config.toml
norm_place = "pre"
rope_theta = 1020.0
bias = "none"
init_std_down = 0.0
lr_mult_up = 0.832
beta1 = 0.9
max_grad_norm = 0.5
train_tokens = 99370000
Each number is 50 + 10 x the weight over its row's rms, rounded and kept within 0 to 99. Layers, rows and columns count from 0. The size before them is the row's rms in percent of the matrix's.

# layer 2 MLP up, 256x64, rms 0.289, rows 22-76, columns 0-63
090:44 42 54 47 49 24 60 64 59 63 43 46 33 43 45 36 45 54 45 54 64 47 34 63 31 38 41 45 32 56 55 46 49 41 50 54 38 46 43 37 60 35 45 63 52 30 38 54 57 46 67 60 50 43 69 51 57 46 44 40 48 43 54 56
099:45 56 33 50 44 63 56 37 57 68 40 54 49 46 75 30 37 59 58 47 59 38 56 38 50 50 46 37 34 57 51 72 38 54 40 57 50 47 45 36 51 67 56 41 38 55 58 62 41 33 42 60 42 55 56 48 43 49 51 60 52 44 43 42
123:28 43 58 55 40 45 36 45 36 67 50 55 28 53 49 52 47 39 26 49 48 53 37 67 42 44 57 62 49 51 71 53 72 45 45 36 35 44 60 49 53 45 55 53 48 37 55 47 45 34 49 75 47 47 48 46 51 52 53 57 47 46 46 55
092:42 62 39 50 41 55 63 35 41 60 40 49 59 48 55 55 59 43 50 36 67 47 64 45 48 53 58 49 54 52 39 48 39 58 51 46 36 55 57 22 34 40 50 35 40 38 37 56 55 38 72 48 45 64 65 71 50 51 63 56 50 57 51 43
099:64 58 47 67 51 30 52 33 50 66 61 44 26 51 55 43 40 64 47 42 54 41 51 44 59 47 54 46 58 76 39 45 37 44 50 44 41 43 59 37 43 52 40 46 57 51 43 52 63 40 57 54 58 53 59 48 41 34 52 60 55 25 62 59
106:65 50 46 52 38 65 55 56 49 53 29 53 59 72 42 57 37 38 37 39 33 42 47 41 58 59 37 48 41 34 49 51 58 42 50 51 43 35 50 55 36 51 52 75 42 44 50 44 55 46 37 44 51 34 46 44 53 47 35 52 42 56 57 73
113:41 45 47 45 33 49 66 51 55 34 53 52 45 49 36 54 53 50 44 50 47 18 61 60 39 68 57 57 52 41 34 63 36 75 38 44 50 53 64 62 45 40 53 47 48 46 50 51 57 61 62 67 61 56 63 52 53 49 49 53 47 47 50 65
101:70 39 74 59 55 53 53 54 39 32 52 28 33 56 41 52 46 49 42 50 56 49 57 57 45 55 21 57 59 45 69 40 68 64 52 25 47 50 57 55 41 68 49 45 51 48 55 51 45 47 52 43 57 48 40 46 43 46 55 53 39 50 48 47
105:50 53 57 50 52 44 44 53 61 73 53 42 55 60 51 55 41 34 25 55 48 40 48 57 39 58 57 39 40 50 47 57 55 38 54 59 46 34 55 45 23 53 63 44 55 39 33 60 41 44 45 78 61 55 60 51 38 52 42 60 51 49 61 45
093:47 36 56 63 45 63 60 44 38 69 36 50 45 48 72 46 41 51 56 41 48 46 59 51 56 48 37 40 52 67 37 49 58 45 33 49 58 33 60 54 43 50 45 68 48 57 26 41 48 54 54 55 58 55 68 70 47 61 57 62 51 62 54 50
087:56 51 51 58 60 58 48 38 69 51 55 60 63 37 59 39 55 32 67 45 47 45 71 55 35 61 69 61 52 45 42 54 37 53 47 52 63 55 61 51 40 46 45 63 58 54 67 58 42 60 50 57 45 38 47 47 71 34 61 61 42 37 52 50
089:34 46 43 84 44 45 43 41 48 46 55 27 37 59 74 54 58 53 63 28 51 40 50 50 51 54 42 51 46 45 55 52 51 67 56 51 59 41 28 54 53 49 64 49 54 64 57 58 49 62 50 67 50 50 60 52 59 44 56 50 50 54 57 44
099:41 50 66 54 43 40 43 55 57 55 47 64 63 51 56 53 36 63 56 63 57 46 69 45 39 66 45 60 58 58 60 49 61 60 28 41 60 40 51 53 53 61 27 71 63 67 54 56 47 61 49 63 66 52 45 53 47 56 53 41 56 42 44 62
108:44 45 37 50 57 45 37 52 42 45 58 57 42 46 35 44 36 26 52 53 40 61 50 50 44 50 37 46 55 53 63 48 53 42 48 48 57 18 47 45 68 49 54 53 29 58 51 57 60 43 57 47 73 46 71 47 40 45 45 33 37 48 42 52
092:44 44 48 53 66 39 63 40 35 47 36 39 35 52 47 47 54 35 57 35 61 53 38 47 46 40 61 72 51 67 43 36 59 42 56 44 34 60 50 53 56 60 58 54 56 56 43 40 61 66 52 44 45 57 43 47 72 63 45 58 48 29 49 56
081:36 62 49 45 61 58 52 43 52 54 47 52 37 64 26 25 65 56 35 55 57 50 55 58 55 41 52 58 37 63 44 33 72 40 60 39 45 42 44 48 44 32 42 56 44 43 55 56 43 62 38 53 64 56 51 51 38 47 53 51 34 55 44 59
097:52 50 61 56 48 61 60 34 43 58 56 55 59 58 66 46 60 46 56 59 43 51 73 65 42 41 32 54 45 44 71 49 47 63 43 45 48 41 66 54 55 57 44 59 56 51 55 56 41 67 45 56 74 47 56 48 39 43 73 41 52 46 30 46
117:67 54 38 50 44 59 41 36 37 51 45 55 70 39 44 57 46 56 59 52 55 52 62 60 37 65 53 69 49 46 42 42 29 36 51 64 38 40 74 52 41 46 41 57 39 51 54 44 45 60 36 58 59 52 52 47 48 47 64 68 51 55 61 61
084:49 59 31 62 45 41 51 32 60 37 44 32 45 28 62 53 47 54 47 57 61 33 56 56 56 39 58 57 59 65 49 42 38 56 46 39 49 49 65 27 47 40 45 42 57 38 42 43 53 46 53 56 40 53 71 50 64 38 53 60 55 36 51 46
095:36 48 52 48 59 47 52 58 46 41 34 32 51 28 53 59 48 39 61 49 37 41 38 50 57 71 61 62 40 40 46 58 28 66 48 35 59 59 51 31 53 58 47 55 36 54 47 49 56 36 53 53 59 31 64 54 54 49 52 62 42 54 52 38
089:69 63 32 43 52 44 68 44 59 52 44 55 47 47 80 51 58 64 75 60 57 52 44 47 50 44 40 52 60 40 34 53 64 35 50 49 59 47 58 48 38 53 45 53 45 48 49 37 42 54 49 63 47 42 55 56 32 42 57 69 52 53 42 59
097:68 46 48 62 52 45 49 31 42 62 40 47 49 50 64 57 54 57 65 52 58 47 59 55 67 43 55 54 49 57 58 47 60 43 49 40 39 50 64 33 39 43 42 53 46 48 48 32 52 62 68 74 53 60 48 49 71 46 60 70 65 50 34 50
107:50 45 57 53 53 48 35 25 42 42 48 41 54 38 62 62 53 64 57 43 39 56 55 59 48 48 43 46 59 51 60 68 57 52 29 60 37 38 67 47 69 43 73 57 40 52 42 43 47 48 51 48 59 42 43 42 45 48 58 62 24 55 49 54
105:56 49 52 64 56 46 43 53 56 50 57 40 54 46 54 27 46 36 55 41 40 55 45 56 31 58 39 69 39 47 65 47 70 60 43 49 46 32 45 45 51 55 66 62 42 51 53 50 45 71 57 70 67 47 59 69 37 61 49 60 48 51 45 46
092:60 57 51 47 43 53 53 42 52 39 40 44 24 42 66 46 50 50 61 43 62 38 37 58 50 60 57 52 41 51 57 56 66 49 56 61 42 31 46 44 38 47 58 44 56 40 28 51 55 60 67 49 46 54 84 43 55 42 51 59 63 48 42 44
087:35 32 57 50 53 41 60 49 51 41 56 42 48 37 58 19 53 55 39 39 58 48 58 49 40 52 57 48 57 63 41 57 52 54 50 41 56 59 62 62 53 77 43 51 56 42 57 49 31 60 51 60 58 53 53 38 49 47 64 34 61 48 35 65
091:57 54 53 63 61 52 37 37 47 58 52 30 17 60 51 48 44 45 62 28 41 51 38 35 48 37 42 60 48 70 53 54 51 48 55 46 46 39 47 58 51 69 69 45 47 49 39 54 60 70 48 63 48 55 51 51 58 49 45 58 55 42 55 58
121:49 48 64 69 27 57 45 39 24 41 48 51 39 54 53 50 55 54 39 55 62 59 58 52 52 45 29 63 49 54 42 59 40 32 52 43 35 30 50 36 57 46 74 54 42 62 44 36 45 44 54 41 42 46 45 43 50 35 51 45 45 51 49 51
098:52 52 52 57 59 41 59 58 46 29 57 26 36 48 51 48 52 38 25 48 64 38 45 61 52 53 26 51 53 34 76 45 59 64 53 37 51 53 41 37 48 68 57 54 47 47 37 59 45 49 49 50 51 39 45 59 52 52 43 41 56 45 51 42
088:49 50 44 52 57 64 40 33 50 69 49 43 41 70 61 55 52 41 64 43 44 66 37 51 54 30 43 55 33 73 56 42 48 54 49 56 42 37 47 47 28 57 55 46 43 57 55 51 43 53 56 59 57 63 69 34 47 47 45 53 63 62 41 56
090:73 65 49 43 47 73 49 39 36 50 47 47 62 67 51 61 50 38 23 58 53 43 58 61 56 35 45 55 48 45 71 48 56 44 54 51 46 58 43 43 48 35 52 52 44 46 53 53 40 44 35 35 71 57 44 44 37 53 60 49 57 58 50 41
094:52 32 54 43 58 40 30 51 60 56 58 46 57 39 73 41 39 47 48 46 56 61 42 65 56 44 38 45 58 51 47 35 64 39 44 52 43 51 47 45 53 51 42 65 47 56 44 57 40 49 35 50 47 55 44 70 47 52 65 55 67 35 23 40
119:45 48 52 58 64 54 37 62 39 54 31 56 70 57 67 44 47 41 39 49 48 50 56 51 46 47 43 49 46 55 60 34 52 53 40 46 45 48 54 57 51 68 56 74 34 54 48 65 38 58 63 75 61 59 43 42 49 60 62 39 52 48 36 63
092:60 59 39 58 45 55 59 69 26 53 54 55 50 49 45 42 59 51 65 49 48 25 56 59 61 37 43 69 41 42 45 35 42 33 50 47 38 50 49 48 43 47 59 68 43 48 39 47 58 57 66 59 50 72 57 64 57 49 41 49 42 51 56 60
093:56 51 47 67 48 56 43 60 37 72 45 53 55 61 50 55 55 39 49 38 36 48 54 68 58 57 51 52 49 60 38 77 51 54 39 42 47 52 58 32 25 45 64 53 48 34 42 43 48 37 45 46 53 61 64 58 60 49 42 50 43 72 48 48
099:35 35 51 55 49 50 37 61 39 39 58 39 58 37 67 66 46 47 48 45 61 52 52 68 44 42 44 54 42 54 59 57 46 59 45 58 52 26 41 37 48 64 75 62 53 52 47 56 51 69 45 45 45 55 51 50 61 51 42 37 44 70 62 61
137:34 40 64 50 50 57 54 63 45 41 40 42 62 61 50 52 36 53 44 40 60 42 39 54 47 40 44 75 52 62 76 57 60 52 41 38 51 32 38 47 45 59 63 58 42 41 41 44 43 34 53 39 51 68 46 45 29 49 46 53 55 55 41 50
085:49 56 62 56 43 35 37 49 49 45 67 44 34 57 56 29 45 46 55 43 47 67 46 54 52 42 56 55 56 76 54 62 44 48 55 42 33 31 45 41 55 53 50 57 55 69 38 49 46 59 48 59 66 62 74 45 39 55 56 51 56 44 39 56
111:33 49 42 45 45 47 50 36 52 58 51 64 43 43 47 24 48 59 58 46 39 56 39 45 40 38 62 46 52 69 32 52 46 50 56 66 50 33 57 33 43 47 47 51 53 48 44 53 54 48 59 68 61 75 63 58 43 36 52 62 50 39 39 44
083:60 56 34 48 59 43 59 56 49 57 28 35 50 38 48 66 47 52 60 50 55 51 49 50 66 51 46 40 55 52 52 30 51 42 54 29 55 43 65 38 47 55 45 34 40 31 43 44 45 43 76 49 46 44 58 60 59 40 59 43 63 35 46 39
112:41 40 46 52 45 58 45 58 43 42 41 39 66 57 36 35 38 41 58 54 53 61 47 52 56 52 49 39 59 52 63 50 42 57 57 45 64 42 37 38 61 48 50 56 38 35 47 28 65 53 63 55 68 69 61 73 59 58 40 65 44 52 53 43
091:75 54 49 53 52 61 63 46 53 61 54 34 45 53 47 54 59 42 39 61 69 54 54 36 68 42 39 37 40 43 62 57 46 58 26 22 50 54 56 44 44 55 42 43 52 53 38 55 63 51 68 39 45 43 42 42 51 41 57 43 47 54 44 50
103:64 44 39 56 51 48 52 47 60 54 50 43 46 56 52 48 27 44 56 47 56 40 66 76 48 63 56 70 53 61 71 54 50 60 36 55 47 46 47 37 46 42 60 65 51 46 36 49 53 77 47 45 62 58 59 60 57 32 56 60 53 39 49 45
131:53 52 65 44 45 44 46 57 42 53 44 48 51 57 53 28 44 61 25 50 40 40 58 57 57 44 37 66 47 56 37 46 41 48 53 44 63 59 50 19 48 49 71 63 40 51 45 44 43 41 46 51 37 52 64 47 51 47 44 61 30 50 58 65
088:29 50 41 61 50 33 77 59 59 47 41 49 57 39 55 42 26 64 49 48 54 44 64 41 60 61 52 52 33 51 41 49 38 57 45 52 38 60 69 37 42 58 36 50 52 50 54 53 46 41 60 65 51 46 47 62 57 35 42 56 56 37 53 46
085:55 40 46 61 39 55 32 36 65 45 46 50 52 38 49 33 44 54 38 51 54 54 81 47 53 34 37 42 53 43 52 32 46 40 55 45 47 60 48 51 52 60 61 51 43 44 72 53 30 52 61 64 48 53 33 49 40 54 58 38 65 49 44 56
114:63 61 50 84 69 31 42 62 39 55 64 38 34 60 59 49 46 54 49 44 64 50 39 36 37 64 53 45 54 59 41 47 66 45 58 47 48 44 59 37 45 48 41 47 42 61 48 50 60 48 60 65 53 39 42 40 49 57 50 40 53 44 53 42
113:39 30 49 50 42 40 24 41 41 38 41 51 58 33 66 64 48 38 51 51 55 57 56 55 37 53 58 60 43 43 57 31 36 47 49 41 52 51 49 56 39 46 58 69 45 38 70 47 52 38 64 56 49 50 44 72 45 53 51 63 42 48 44 45
167:39 46 44 60 56 46 49 35 22 57 44 42 74 40 58 44 40 47 35 52 42 52 32 55 47 52 48 65 52 57 70 61 60 64 63 53 38 53 51 50 34 51 45 48 36 38 45 39 33 44 54 54 48 46 36 51 50 51 50 32 47 46 36 50
089:58 62 61 40 47 61 54 36 55 59 48 47 40 39 63 55 70 48 62 50 57 53 62 50 37 37 45 53 50 50 44 67 56 52 43 58 53 35 62 37 46 66 54 36 42 34 43 50 54 58 60 44 55 48 79 49 36 61 71 54 38 51 53 59
097:31 39 63 34 41 52 52 56 34 53 44 39 52 52 38 39 33 58 55 45 41 46 48 48 54 51 48 44 58 62 78 54 60 50 35 41 46 54 46 50 56 44 53 57 30 47 41 58 46 28 31 52 65 59 42 40 60 36 57 39 50 50 65 51
091:55 58 66 37 47 40 56 59 50 57 64 31 33 60 59 57 55 50 51 58 71 57 72 44 48 38 29 48 51 52 42 51 59 61 55 31 34 48 54 39 37 39 54 41 49 49 38 51 49 53 43 50 58 61 52 56 38 56 61 33 40 38 45 58
096:51 49 53 48 38 39 35 60 50 35 60 37 47 41 42 41 63 69 34 55 57 45 29 45 51 46 40 35 53 61 46 64 37 65 49 53 40 38 58 50 51 38 66 56 36 38 46 43 53 42 55 63 55 61 73 56 53 35 51 48 53 50 61 64
110:35 50 38 53 57 46 44 51 53 44 34 69 54 52 60 55 46 43 50 37 49 37 32 45 40 60 39 47 49 45 67 29 50 54 47 51 38 32 63 36 56 66 63 66 33 61 46 53 44 52 63 68 50 51 52 38 69 54 61 57 57 47 40 55
093:46 54 62 65 43 62 50 55 40 39 53 56 64 51 71 57 36 51 47 57 40 41 65 67 61 46 35 59 69 53 60 52 43 34 35 49 39 40 67 51 54 54 51 63 44 50 48 45 36 45 54 59 50 58 50 67 55 54 43 75 38 46 42 44
# layer 2 MLP down (transposed), 256x64, rms 0.302, rows 22-75, columns 0-63
078:45 42 69 64 39 33 41 65 56 58 45 53 64 42 45 38 60 63 64 42 64 53 47 68 46 55 51 48 69 56 36 42 49 44 46 57 58 57 49 66 63 49 55 51 53 46 63 42 41 43 49 48 53 46 42 42 59 37 56 61 61 34 47 75
091:59 54 39 54 56 64 59 32 53 51 57 72 31 42 42 46 57 56 46 48 60 59 55 45 50 48 39 41 50 36 48 76 55 78 37 52 45 59 39 52 67 55 47 55 42 62 46 65 49 54 46 63 45 43 53 54 48 60 30 42 50 55 48 38
132:34 43 49 44 53 36 54 43 46 72 40 68 32 59 57 45 56 36 33 46 57 49 45 58 50 51 52 66 44 42 58 61 63 44 43 31 47 58 65 48 45 53 49 58 47 32 76 57 53 31 48 65 45 46 44 60 56 52 63 50 47 45 41 53
100:46 45 58 57 82 35 39 43 62 39 52 56 54 54 46 61 38 52 40 46 47 55 45 61 41 67 54 48 60 61 48 48 63 56 42 64 42 46 54 68 26 61 50 58 53 59 50 76 51 60 63 56 45 33 48 56 54 63 55 49 51 50 51 51
097:53 60 46 49 61 47 38 63 44 53 36 54 52 43 48 60 61 61 58 50 39 51 44 23 37 38 55 48 39 43 30 44 48 66 61 60 46 56 50 47 44 69 66 40 38 61 40 49 53 36 60 49 47 41 41 47 60 58 46 33 42 41 44 71
104:61 42 33 50 42 51 24 59 49 54 42 44 46 52 51 44 54 31 42 51 40 35 42 57 43 45 47 39 50 57 53 61 63 54 53 59 41 57 25 48 45 43 56 52 41 74 37 57 47 50 48 31 54 43 52 40 41 64 49 63 70 61 63 55
108:58 52 56 33 40 46 61 52 70 38 47 58 56 64 33 66 49 53 36 50 37 48 65 43 49 63 65 56 44 38 34 60 55 55 46 56 52 45 65 61 52 27 42 41 69 30 43 51 53 53 46 56 52 39 51 48 65 45 44 63 55 51 56 60
092:65 47 47 55 51 58 65 42 60 58 53 59 67 47 43 56 68 66 65 50 48 59 53 53 64 71 70 53 53 69 55 50 40 38 46 48 35 57 42 63 46 45 54 70 63 59 55 46 44 48 44 71 57 48 55 49 45 56 60 67 62 48 53 57
098:50 65 65 51 47 36 36 57 66 55 42 49 38 37 53 46 49 48 35 65 36 40 39 46 35 53 85 51 44 56 37 58 47 39 53 61 41 52 54 48 39 33 60 39 40 35 43 54 51 40 63 57 47 44 56 49 52 54 41 65 54 49 49 55
102:84 62 51 45 60 39 45 57 55 45 69 38 55 77 49 44 52 56 49 52 43 47 43 52 46 63 56 50 55 26 54 41 51 50 44 39 37 47 64 45 44 53 62 53 67 42 51 42 43 42 56 43 46 50 60 53 67 51 69 40 44 44 44 47
079:46 57 34 37 46 61 63 52 43 38 47 39 43 45 38 54 52 59 31 50 55 54 52 55 66 44 30 35 54 32 65 55 57 65 47 52 45 49 47 38 52 47 36 24 65 46 55 41 58 41 43 42 54 56 38 51 37 45 34 46 65 49 46 36
078:65 68 16 68 57 38 52 40 49 62 46 41 50 53 58 45 58 45 67 40 57 47 62 37 50 50 50 42 51 41 43 43 45 59 51 61 45 61 31 54 54 61 59 44 66 58 47 56 60 48 42 60 36 51 51 56 38 56 38 42 49 43 65 38
087:50 37 46 55 40 37 36 55 68 65 58 51 51 69 62 50 58 71 63 48 64 52 38 47 40 67 54 42 51 40 42 50 63 50 45 43 52 54 60 57 46 49 51 44 51 74 54 59 45 59 55 48 46 26 55 49 59 49 37 64 59 68 57 40
101:50 51 28 52 36 57 48 44 59 36 71 59 49 54 26 41 49 36 53 50 41 45 48 46 60 46 53 33 43 49 60 36 45 25 50 39 55 32 38 58 64 52 35 51 39 58 64 44 55 47 42 34 61 50 59 37 58 45 42 50 43 55 50 54
089:62 60 31 46 60 57 46 61 50 74 30 38 64 54 50 45 42 72 51 40 46 54 40 45 66 38 67 43 62 48 32 37 46 42 40 32 47 50 51 47 51 57 54 54 64 45 52 54 65 50 54 52 48 42 41 39 46 56 49 32 50 45 36 48
072:31 26 56 52 43 55 42 67 64 53 64 42 45 65 54 57 50 53 54 41 48 52 58 46 53 51 57 52 53 50 67 68 34 49 31 51 47 50 45 52 62 42 42 49 48 74 68 49 38 51 68 52 44 53 52 38 48 70 59 45 53 45 64 37
095:68 49 52 53 58 34 48 54 54 68 53 47 54 63 47 38 49 59 46 47 73 51 30 29 55 58 53 50 46 47 21 50 52 47 61 45 49 65 72 50 37 58 25 47 37 49 50 43 52 54 56 43 49 49 43 49 45 53 45 47 32 53 57 52
118:65 54 45 59 42 53 44 48 44 78 37 60 62 61 49 58 65 50 49 48 61 66 48 47 54 36 46 45 40 52 32 68 25 32 48 68 52 46 46 55 40 53 45 53 48 49 47 64 48 54 42 49 63 70 39 52 52 52 65 57 48 50 59 50
087:73 71 40 48 55 37 19 63 57 58 39 61 46 55 42 40 47 61 53 60 43 44 42 31 38 52 45 40 38 52 38 44 63 56 56 50 50 48 44 40 47 54 48 39 44 50 47 46 42 38 47 30 56 38 56 53 60 44 51 53 52 56 48 71
092:33 51 68 54 57 78 73 46 69 50 59 42 45 54 50 55 48 36 48 57 51 55 44 47 63 64 57 56 40 46 58 40 38 63 71 49 65 62 44 57 44 51 50 51 41 63 46 54 44 55 36 46 43 44 47 45 55 64 69 44 41 59 55 46
081:44 58 73 49 43 55 57 35 44 49 58 59 51 43 17 34 45 44 27 59 53 56 50 37 41 46 41 41 40 53 65 66 41 59 34 41 58 56 50 54 49 55 54 48 29 46 62 57 58 58 51 43 44 54 49 55 54 59 35 46 64 46 51 48
092:39 46 58 62 41 37 59 62 46 44 60 52 51 61 37 62 36 57 23 48 61 32 51 56 72 57 46 58 54 59 70 44 31 54 44 68 50 51 40 46 44 60 41 68 55 52 53 50 60 48 46 33 41 52 49 50 49 46 58 47 42 34 55 52
104:50 44 54 40 25 44 37 37 61 42 48 44 47 27 51 45 45 63 51 65 41 54 63 57 57 53 46 55 61 40 44 67 40 34 42 55 55 51 61 57 65 61 66 43 43 43 49 50 35 45 42 37 60 50 31 52 43 47 68 48 33 52 54 58
118:48 52 56 62 68 35 43 65 71 42 46 37 51 60 49 48 44 41 46 59 37 46 33 42 28 57 55 51 44 39 52 37 46 45 53 45 47 27 68 48 38 58 48 64 49 60 59 43 57 48 64 52 61 63 57 54 55 50 60 60 36 40 41 37
086:72 68 48 60 45 49 30 35 65 44 50 59 40 52 53 38 58 75 46 59 51 49 52 55 29 37 52 50 57 64 52 64 53 55 54 52 48 67 63 56 34 46 64 42 51 49 60 56 51 37 37 40 46 37 54 40 51 43 39 53 48 54 40 45
086:47 57 59 48 45 46 50 48 49 61 44 59 65 57 55 58 58 70 55 60 78 53 47 53 54 55 57 41 49 54 47 52 38 50 46 62 51 22 62 49 33 53 35 61 41 44 37 65 49 42 53 50 49 62 51 72 56 52 47 49 48 70 58 31
083:66 61 24 53 58 54 43 45 50 56 39 40 49 63 49 57 51 63 55 36 56 53 51 32 53 47 70 49 55 47 40 44 36 60 53 54 44 60 53 49 58 75 75 44 51 58 44 54 64 48 37 59 34 45 48 52 57 53 40 33 47 48 61 48
117:53 45 42 51 43 49 43 39 48 21 40 51 48 61 46 58 54 55 50 64 62 64 57 45 42 38 30 65 49 54 37 66 38 37 43 52 43 46 47 48 66 44 52 45 57 59 65 47 46 36 47 55 30 35 43 58 59 52 42 39 27 51 41 43
091:52 53 39 43 46 59 64 44 58 60 47 42 73 51 45 64 54 43 51 55 42 58 45 58 68 41 61 45 52 50 48 42 34 32 48 66 50 46 44 61 43 37 45 55 73 48 43 47 38 43 55 46 56 47 47 42 41 65 81 53 61 35 52 37
091:45 64 34 40 54 52 59 56 62 56 48 61 40 45 40 63 51 46 48 35 54 35 60 40 52 72 46 47 63 46 60 56 53 51 48 58 44 54 64 54 66 60 50 54 35 56 43 60 50 65 37 44 59 53 62 56 70 28 44 49 29 48 60 36
079:61 59 48 36 47 60 39 41 56 44 51 48 53 45 50 53 48 50 48 61 38 47 42 53 51 36 60 43 31 50 65 65 49 44 76 71 40 64 43 51 56 25 43 41 50 53 64 44 55 47 50 42 56 46 64 33 27 60 42 59 58 52 56 42
094:44 51 44 44 38 40 67 61 84 51 56 44 48 35 35 51 63 60 54 43 48 50 48 58 51 56 49 59 55 33 50 51 49 57 49 51 61 54 71 69 62 52 49 45 84 47 51 45 47 53 42 52 47 37 43 48 53 47 51 38 52 45 48 35
163:45 48 35 37 59 63 54 48 58 59 49 62 64 66 64 32 73 52 62 53 57 44 54 47 33 65 44 53 49 51 48 48 55 62 38 44 57 48 63 49 56 71 45 68 47 58 59 59 37 64 59 58 61 51 49 36 57 55 57 45 45 35 37 46
090:50 52 47 50 47 55 39 69 48 41 62 37 51 61 47 39 45 49 58 59 34 44 65 62 59 46 52 51 60 73 51 42 68 53 54 55 53 44 47 66 54 39 36 51 62 45 56 47 28 56 42 29 42 54 47 28 54 30 54 58 43 59 55 60
102:53 51 51 67 55 33 29 62 63 60 54 50 53 58 49 59 28 56 46 43 22 34 50 59 46 70 44 61 47 51 44 46 45 43 51 57 36 47 62 38 56 58 49 65 53 40 45 57 55 40 33 40 36 56 40 61 51 51 57 58 62 49 49 57
105:51 49 45 59 42 46 36 46 40 49 40 76 61 40 64 71 52 52 59 57 65 44 55 63 49 37 40 41 53 46 49 62 47 57 41 70 52 24 43 48 44 58 65 59 51 51 45 60 53 61 44 42 48 70 47 47 58 43 47 34 52 60 63 53
156:47 36 55 40 50 59 58 51 55 37 53 43 74 51 35 58 48 52 51 48 61 39 39 47 54 45 46 51 57 56 58 72 66 51 30 43 68 52 36 50 46 47 66 61 55 47 56 49 49 49 51 51 44 71 45 37 31 43 47 68 55 30 36 57
083:46 43 46 41 33 55 75 62 53 53 47 52 60 67 45 49 50 62 65 51 41 44 46 50 55 30 60 40 55 48 49 53 26 36 48 35 56 33 68 48 43 63 65 57 55 47 49 47 51 41 32 61 55 37 54 63 62 40 59 43 48 47 56 51
099:54 51 36 50 49 49 48 45 62 59 49 73 42 33 23 38 71 62 50 68 40 63 42 47 53 47 63 30 50 56 37 63 59 63 54 58 54 47 56 52 55 49 44 42 48 48 54 41 50 35 49 63 41 66 49 38 51 50 43 39 42 39 45 39
084:38 53 66 51 65 36 59 71 58 44 60 53 54 54 45 55 42 52 38 54 32 52 35 58 37 58 46 69 60 50 47 43 39 47 60 65 59 40 44 58 60 57 55 45 59 55 54 62 67 57 45 35 38 48 43 73 64 47 62 56 49 43 52 62
122:47 58 54 47 47 69 40 55 52 52 46 46 52 65 36 44 45 50 57 49 44 65 52 53 56 34 44 39 31 43 63 41 38 59 66 51 50 47 31 46 51 42 44 42 37 38 57 27 56 42 43 46 76 76 56 48 58 54 47 57 51 54 63 43
096:45 42 48 44 43 48 42 56 42 54 46 50 62 32 54 57 36 51 49 48 41 47 46 51 58 60 54 51 55 49 43 60 52 47 60 80 32 45 35 65 44 47 68 68 57 46 55 55 60 38 35 76 46 70 53 59 40 53 67 49 51 50 57 40
110:48 52 48 64 56 35 52 47 55 50 54 50 53 56 48 48 36 53 53 31 32 46 55 49 38 71 51 48 68 58 47 48 54 62 41 66 63 28 62 54 44 30 52 43 53 42 46 59 52 62 50 44 65 40 51 67 52 31 60 41 42 42 69 46
131:47 58 63 44 46 43 49 67 53 48 56 37 62 50 61 51 63 65 35 46 42 46 48 50 63 38 41 66 38 48 39 42 34 42 67 32 66 64 55 39 56 40 44 45 44 51 48 43 26 38 44 61 39 43 41 54 51 53 48 54 44 35 67 56
078:53 53 44 57 49 53 62 61 45 51 51 64 51 47 31 38 50 54 49 61 49 56 45 33 53 36 54 52 51 38 58 44 57 44 37 38 60 30 36 40 52 56 46 39 73 63 61 37 36 54 39 37 53 53 29 51 50 37 44 38 37 31 38 46
078:46 38 56 55 46 71 51 63 62 41 52 50 42 66 46 60 51 58 60 37 45 69 39 60 56 52 51 48 33 32 57 39 44 51 56 65 52 53 52 45 53 52 34 48 68 50 52 52 48 47 50 40 74 49 56 65 47 45 27 43 52 47 47 25
101:54 65 31 62 58 33 24 54 50 47 42 33 54 54 57 56 40 62 52 43 64 45 43 43 41 53 59 28 54 58 40 38 57 43 48 57 46 45 37 52 44 48 58 44 58 66 50 45 72 47 46 63 34 28 46 54 54 57 47 52 42 47 55 47
127:40 43 56 57 47 51 37 54 63 45 56 57 51 59 64 52 52 42 54 44 56 65 54 55 28 49 65 59 52 35 60 29 37 46 49 46 64 57 58 69 38 58 60 49 62 45 76 47 60 45 55 32 42 48 36 69 54 53 56 54 44 47 42 55
179:39 42 41 46 44 42 64 43 31 58 37 63 69 43 68 50 48 42 46 52 41 49 44 55 51 58 57 59 50 51 65 65 51 62 64 64 49 72 52 61 49 57 47 29 35 40 51 39 46 60 48 44 53 37 39 42 43 41 42 33 43 48 35 58
088:57 52 44 39 35 55 38 39 51 34 57 53 67 52 25 32 57 46 34 59 56 51 36 49 63 50 59 57 55 53 57 39 44 37 61 51 58 49 54 54 30 30 49 77 66 61 50 62 51 55 44 53 51 61 46 41 49 41 49 54 53 48 50 60
094:55 46 52 36 61 34 51 60 40 55 62 41 55 52 24 46 35 61 64 48 50 48 59 39 49 63 69 45 40 49 61 52 60 40 42 61 51 41 53 55 58 49 53 47 21 45 57 60 57 44 44 39 58 70 42 58 56 41 66 49 65 52 56 50
086:58 47 37 58 42 55 54 21 55 56 59 60 64 53 47 51 47 37 45 44 30 46 33 51 66 54 56 49 36 55 74 58 36 39 54 61 53 43 46 52 45 58 46 73 59 39 57 52 38 55 45 52 51 40 35 33 47 44 53 51 43 62 59 41
089:58 57 50 53 44 46 47 56 54 57 39 57 58 50 58 52 66 55 64 49 55 66 41 34 42 41 75 49 55 59 24 43 34 29 47 53 37 56 51 68 50 39 45 50 61 50 57 53 67 49 54 43 42 51 27 48 56 62 61 42 58 42 45 58
123:53 43 30 27 63 55 46 63 60 60 41 44 48 52 50 51 69 48 60 65 53 48 38 44 33 62 61 38 50 58 41 46 43 52 53 51 68 35 60 44 48 62 54 65 33 52 43 66 39 60 53 54 51 49 51 45 63 58 65 51 43 58 36 35